From a checkpoint of a small transformer trained on Wikipedia: rotary positions, capped logits.
Each number is 200 + 40 x the weight over its row's rms, rounded and kept within 0 to 999. Layers, rows and columns count from 0. The size before them is the row's rms in percent of the matrix's.

# v: layer 4 attention value, 64x320, rms 0.113, rows 36-51, columns 288-319
# o: layer 4 attention output (transposed), 320x320, rms 0.119, rows 164-179,196-211,228-242,260-274,292-306, columns 288-319
v36,096,201,307,230,111,234,132,172,147,175,207,222,186,255,183,268,205,253,114,143,178,181,240,215,170,226,170,254,121,221,188,212,195
o164,104,238,230,211,171,261,226,258,186,134,197,212,190,168,160,185,268,232,187,217,167,213,245,188,134,172,205,164,102,170,191,147,190
o196,097,167,179,194,173,199,198,286,184,190,264,228,254,220,158,224,287,236,278,247,122,144,182,246,232,193,203,218,163,212,265,213,227
o228,087,178,147,125,270,157,189,206,144,155,247,143,219,186,282,193,109,165,148,197,225,159,161,266,152,211,169,229,239,220,107,265,164
o260,100,211,167,191,172,225,208,167,208,179,111,180,220,230,231,180,167,149,276,230,210,183,170,134,170,277,216,183,222,135,198,167,195
o292,116,230,240,168,233,200,192,208,224,204,216,209,160,181,184,215,182,167,244,208,206,145,225,188,215,217,228,186,209,245,209,136,190
v37,101,61,188,246,194,144,151,220,197,177,156,204,200,168,209,99,179,194,167,246,212,197,186,235,179,184,109,263,180,237,81,175,113
o165,103,160,118,228,194,188,172,195,181,199,168,149,264,220,217,240,241,202,185,157,181,214,172,161,192,165,250,259,263,193,205,171,130
o197,101,176,277,230,125,170,183,230,213,249,169,211,188,223,226,188,222,159,216,186,169,294,206,233,187,189,196,166,221,248,198,250,247
o229,096,106,180,201,193,201,179,113,286,158,161,223,165,256,234,205,239,190,192,213,222,159,237,189,214,176,189,245,266,198,141,187,107
o261,093,214,207,201,219,299,176,213,199,244,212,167,236,190,229,176,237,204,257,137,184,125,204,212,180,121,242,229,191,137,208,227,220
o293,110,232,150,175,231,204,134,241,191,210,207,227,204,201,289,219,193,213,224,230,138,304,138,141,193,237,183,182,203,222,263,209,162
v38,094,211,204,195,225,229,172,238,193,101,158,173,158,127,239,281,255,139,74,184,148,197,164,208,246,238,166,207,162,201,203,166,211
o166,102,234,134,162,154,179,210,219,225,152,168,218,232,138,194,239,198,119,199,180,184,202,190,142,216,235,166,232,172,206,143,217,160
o198,097,198,239,119,188,201,217,262,221,241,234,278,217,226,118,186,156,105,205,295,178,203,235,153,186,195,167,235,228,255,210,131,197
o230,101,158,261,148,273,232,166,236,150,191,208,204,158,231,287,246,266,223,185,214,251,165,232,205,208,281,161,176,149,220,241,132,240
o262,105,232,202,172,284,340,227,186,151,287,133,199,215,196,120,159,113,202,194,177,176,218,177,211,222,190,265,181,199,210,193,241,238
o294,108,217,133,150,171,105,217,162,275,203,150,198,226,218,155,215,191,224,238,183,225,239,212,181,148,207,173,111,202,202,192,191,215
v39,103,212,213,225,287,149,258,213,259,145,296,244,242,218,245,236,142,316,182,221,169,165,149,144,213,149,285,236,193,220,152,209,181
o167,110,232,235,205,228,229,163,148,191,274,221,235,191,173,180,220,238,174,234,176,155,146,236,215,188,218,169,236,185,209,131,151,137
o199,110,147,143,215,159,135,207,247,172,187,186,216,285,272,294,153,174,179,235,271,217,204,180,177,242,272,212,210,198,151,130,190,190
o231,095,248,203,174,201,256,238,228,205,211,249,161,227,177,170,225,146,281,280,170,239,207,153,147,223,171,172,208,224,194,254,162,230
o263,108,232,251,289,201,267,134,178,206,251,192,278,163,151,231,170,234,193,190,133,157,202,190,234,213,135,191,193,165,260,264,190,159
o295,100,162,179,141,266,200,212,194,118,148,208,198,175,238,207,195,224,183,114,228,235,188,196,166,214,234,113,149,209,183,113,251,222
v40,099,190,199,225,212,236,204,219,193,248,153,240,248,190,227,272,240,203,183,188,240,202,266,199,186,126,177,217,144,160,143,247,156
o168,102,245,210,175,186,228,174,248,203,237,249,221,204,156,186,178,133,158,124,204,131,153,192,216,134,210,196,222,203,184,204,228,207
o200,104,151,198,179,177,202,176,210,275,152,172,214,100,202,259,192,170,248,117,226,205,152,123,123,185,221,185,211,176,122,235,253,228
o232,102,201,161,164,206,142,230,169,135,233,180,236,317,245,203,148,233,218,186,143,138,137,233,212,152,148,210,285,221,214,172,136,219
o264,100,205,177,164,213,196,105,177,157,171,227,185,148,238,187,180,233,150,212,175,196,197,179,202,241,196,206,228,172,261,196,158,153
o296,098,149,230,243,266,189,159,188,151,187,191,224,121,145,168,196,229,198,187,210,145,238,116,189,192,194,168,221,162,173,182,255,260
v41,100,158,178,272,145,216,203,236,182,191,215,243,174,234,202,193,245,196,178,214,263,216,219,163,224,302,195,191,154,251,252,128,244
o169,107,197,197,251,224,204,178,208,138,191,153,188,150,214,235,211,184,236,200,209,277,156,251,174,182,207,246,164,191,174,222,278,197
o201,103,255,139,129,220,229,285,201,187,280,156,205,269,209,260,206,181,196,195,185,192,179,182,191,212,196,255,298,224,123,220,210,248
o233,090,127,175,198,132,167,181,150,154,133,168,191,151,155,170,128,175,166,147,208,320,205,191,209,247,186,229,254,215,244,174,196,232
o265,106,165,239,263,198,201,140,233,207,195,221,189,220,219,182,255,198,126,216,190,192,236,231,231,232,236,159,200,186,262,185,210,177
o297,096,233,217,138,240,174,204,247,156,216,121,132,237,173,236,147,212,255,226,172,199,218,229,177,205,144,185,210,238,193,226,235,177
v42,105,221,175,250,107,217,177,227,270,194,220,203,162,193,226,135,181,215,191,191,173,159,198,211,188,238,173,236,187,215,173,257,235
o170,103,234,149,182,167,251,202,219,178,159,172,254,230,278,220,163,176,210,119,222,188,197,177,172,208,274,211,180,199,186,199,320,238
o202,098,234,239,168,247,192,271,242,208,155,279,175,255,248,190,205,183,156,193,188,157,206,134,213,187,211,213,175,239,206,165,168,242
o234,100,172,217,259,157,169,205,127,253,236,239,153,200,108,145,163,243,251,211,172,226,177,159,220,150,136,265,278,222,253,219,178,173
o266,108,240,232,169,151,186,181,242,196,199,192,110,249,165,127,264,152,173,184,178,249,153,236,154,206,218,242,239,185,190,211,214,181
o298,105,211,167,229,287,274,230,188,171,213,215,175,185,156,169,150,194,155,156,265,202,196,216,186,254,163,217,203,148,175,205,183,182
v43,099,207,172,230,214,197,154,161,197,177,164,253,201,191,173,196,157,293,131,147,189,228,243,242,236,226,241,239,242,244,192,198,181
o171,101,183,193,195,162,212,187,230,182,204,217,98,212,150,238,191,227,177,167,209,223,228,93,210,196,119,271,278,256,254,203,211,167
o203,101,221,225,141,211,228,157,224,238,151,249,244,158,173,146,206,228,157,229,149,188,175,218,133,131,140,189,142,127,205,216,263,197
o235,105,209,193,243,172,193,182,203,162,102,241,189,138,178,189,184,176,191,178,178,169,202,277,252,254,242,174,176,243,183,188,92,194
o267,101,196,171,213,108,218,219,227,262,190,287,212,253,260,223,217,212,250,240,235,139,250,190,244,174,147,171,172,131,182,255,110,182
o299,103,151,135,162,246,242,198,137,126,162,130,158,138,99,203,202,273,139,164,168,250,190,214,211,197,221,241,206,206,169,254,273,203
v44,104,218,96,194,247,266,290,264,194,209,164,220,200,110,240,261,226,225,178,171,194,182,164,194,222,139,192,169,257,246,201,261,195
o172,103,193,226,205,150,264,220,213,190,191,194,185,182,187,196,219,224,260,209,213,202,162,159,217,303,217,200,215,218,244,175,208,246
o204,107,182,211,166,232,145,198,223,254,103,122,140,158,213,183,184,189,232,222,195,259,208,230,232,201,153,218,180,221,207,183,187,161
o236,096,139,163,215,274,213,192,192,205,232,172,197,254,174,195,204,195,205,106,224,226,183,157,182,165,197,212,183,240,198,216,157,175
o268,103,217,143,203,143,197,256,160,139,171,266,185,179,201,204,239,179,179,194,205,157,201,159,257,217,196,165,232,235,160,194,218,197
o300,108,265,201,148,169,148,159,177,201,190,201,176,160,220,128,219,205,167,227,212,142,122,260,180,193,169,157,175,166,186,137,256,208
v45,101,209,175,196,164,183,260,227,156,185,240,145,252,166,184,285,240,169,165,189,150,216,147,149,159,184,146,138,214,173,92,228,175
o173,116,231,259,171,203,188,204,204,231,232,227,150,180,268,234,258,244,134,127,195,237,175,168,161,231,194,195,193,303,192,165,176,186
o205,097,153,171,197,184,210,197,226,135,196,165,237,214,286,212,254,188,224,241,241,86,204,111,241,150,278,213,161,180,273,225,231,190
o237,098,242,160,232,159,120,144,173,146,191,210,190,178,110,135,172,219,218,200,205,163,148,220,199,181,235,178,238,179,236,193,265,213
o269,105,255,200,189,256,199,200,225,135,220,154,224,223,237,170,169,269,202,219,241,233,165,206,183,242,215,137,204,180,171,221,165,176
o301,104,116,212,135,238,259,170,211,257,179,161,177,193,194,179,194,143,216,175,178,209,302,257,277,187,136,245,202,217,165,218,124,223
v46,102,193,200,294,242,188,228,269,221,233,143,129,175,247,237,210,303,191,199,201,231,248,217,148,163,174,163,214,189,242,238,185,238
o174,106,208,191,210,175,135,149,149,84,236,233,191,197,207,191,229,203,251,282,216,191,175,112,232,243,263,202,242,232,207,183,200,225
o206,098,243,162,195,240,244,220,220,144,243,207,226,196,203,216,185,189,204,158,218,205,166,140,218,119,139,215,244,129,217,287,236,165
o238,105,149,174,187,221,262,213,206,271,239,230,179,202,246,224,200,137,199,127,231,234,286,222,245,215,162,120,222,219,216,185,186,243
o270,096,206,219,238,297,170,189,221,285,171,200,172,235,176,209,198,233,195,203,216,200,198,169,219,190,169,107,216,252,204,201,141,240
o302,103,158,107,162,180,180,198,164,138,146,157,234,201,224,142,170,209,166,163,192,234,160,207,134,176,183,274,231,268,149,232,272,221
v47,102,233,120,164,287,203,201,223,122,195,187,265,244,242,144,142,217,216,235,190,186,190,201,187,163,278,209,197,126,249,285,174,150
o175,104,213,184,290,216,193,133,220,237,194,168,255,199,216,192,159,148,209,201,171,167,184,255,197,198,242,250,224,238,229,236,241,224
o207,102,146,180,173,214,268,252,168,223,243,182,159,158,183,177,215,249,154,229,175,174,257,168,180,211,159,227,269,184,189,168,203,165
o239,106,224,182,158,212,141,220,250,142,130,190,204,248,213,122,176,197,158,254,282,250,186,127,242,185,233,154,277,110,231,269,127,207
o271,093,258,196,220,215,220,213,202,170,169,221,273,189,225,272,225,204,290,239,154,195,157,150,231,244,232,160,167,190,135,222,195,140
o303,095,243,237,191,229,267,229,166,216,231,171,239,230,237,248,216,245,238,206,197,204,179,251,231,174,160,112,215,281,239,222,242,193
v48,102,202,222,167,166,227,192,197,203,187,114,268,129,119,229,187,219,168,91,248,175,247,209,241,156,184,202,165,179,200,249,187,266
o176,108,241,164,149,203,149,257,201,188,155,202,216,202,174,186,193,194,192,180,167,234,174,132,160,184,170,261,264,176,175,189,237,178
o208,096,188,219,246,148,141,151,229,56,211,227,233,210,252,205,248,231,174,187,137,174,192,230,226,125,230,245,186,177,192,263,209,220
o240,094,199,255,170,190,173,153,192,260,229,184,281,191,203,212,210,142,219,168,281,188,161,200,142,196,134,229,216,190,260,187,218,167
o272,115,245,211,183,251,233,214,186,230,172,227,161,147,189,141,200,254,157,178,217,164,157,235,187,138,162,112,178,180,226,174,135,241
o304,107,149,184,223,252,215,215,177,179,165,209,134,201,193,188,215,156,255,224,183,171,220,211,236,218,335,190,266,203,217,228,237,243
v49,100,204,214,213,146,308,82,179,212,209,206,213,206,221,193,199,284,192,174,155,203,205,214,174,272,212,200,188,157,219,216,215,194
o177,101,202,180,175,117,178,186,206,175,164,277,159,172,189,227,195,201,236,145,190,206,165,163,228,243,258,216,175,199,249,187,218,172
o209,100,61,195,181,198,242,122,176,234,199,169,87,187,169,234,232,207,162,187,229,139,227,243,250,195,244,163,197,185,148,278,187,168
o241,097,167,224,253,236,144,208,244,146,208,189,212,211,185,170,160,163,201,229,241,285,219,176,158,182,183,201,223,236,197,237,170,185
o273,106,184,204,188,238,194,234,189,203,115,120,209,267,199,266,167,168,235,239,223,234,194,146,234,184,174,236,162,242,250,139,171,283
o305,100,208,248,233,156,120,218,181,199,217,212,185,223,193,186,230,224,195,167,136,213,233,229,234,119,200,182,250,145,211,168,248,297
v50,101,306,195,213,224,234,249,213,247,168,215,234,189,190,208,128,310,193,164,138,205,143,171,229,213,203,166,133,171,180,229,139,146
o178,117,231,145,253,174,214,189,229,151,161,157,219,211,163,151,221,195,200,136,181,147,185,173,203,231,205,242,190,114,176,176,237,110
o210,103,202,176,188,160,162,243,172,262,158,262,109,195,190,181,195,195,179,188,246,252,242,122,214,162,148,223,202,251,224,213,80,228
o242,095,196,229,192,175,185,215,183,163,150,203,142,114,172,256,200,242,247,231,179,208,254,251,161,153,164,223,220,162,181,142,223,217
o274,102,192,227,190,204,228,161,184,226,210,184,260,199,261,235,223,221,133,249,183,183,181,219,318,235,206,224,214,235,279,172,266,229
o306,106,170,135,221,225,254,224,268,167,247,218,207,219,257,189,170,190,207,202,280,264,220,258,228,181,211,216,189,255,249,259,236,201
v51,099,190,232,200,177,210,183,270,163,188,224,210,134,171,140,210,199,218,209,177,220,190,199,232,123,211,232,260,186,203,196,225,125
o179,100,213,179,195,276,149,283,273,176,150,223,153,167,237,212,256,195,177,216,202,146,194,146,201,220,192,178,225,201,237,230,260,223
o211,111,258,177,164,159,159,154,239,231,169,219,159,175,246,197,212,259,222,154,229,216,205,240,252,157,243,189,211,245,232,206,144,214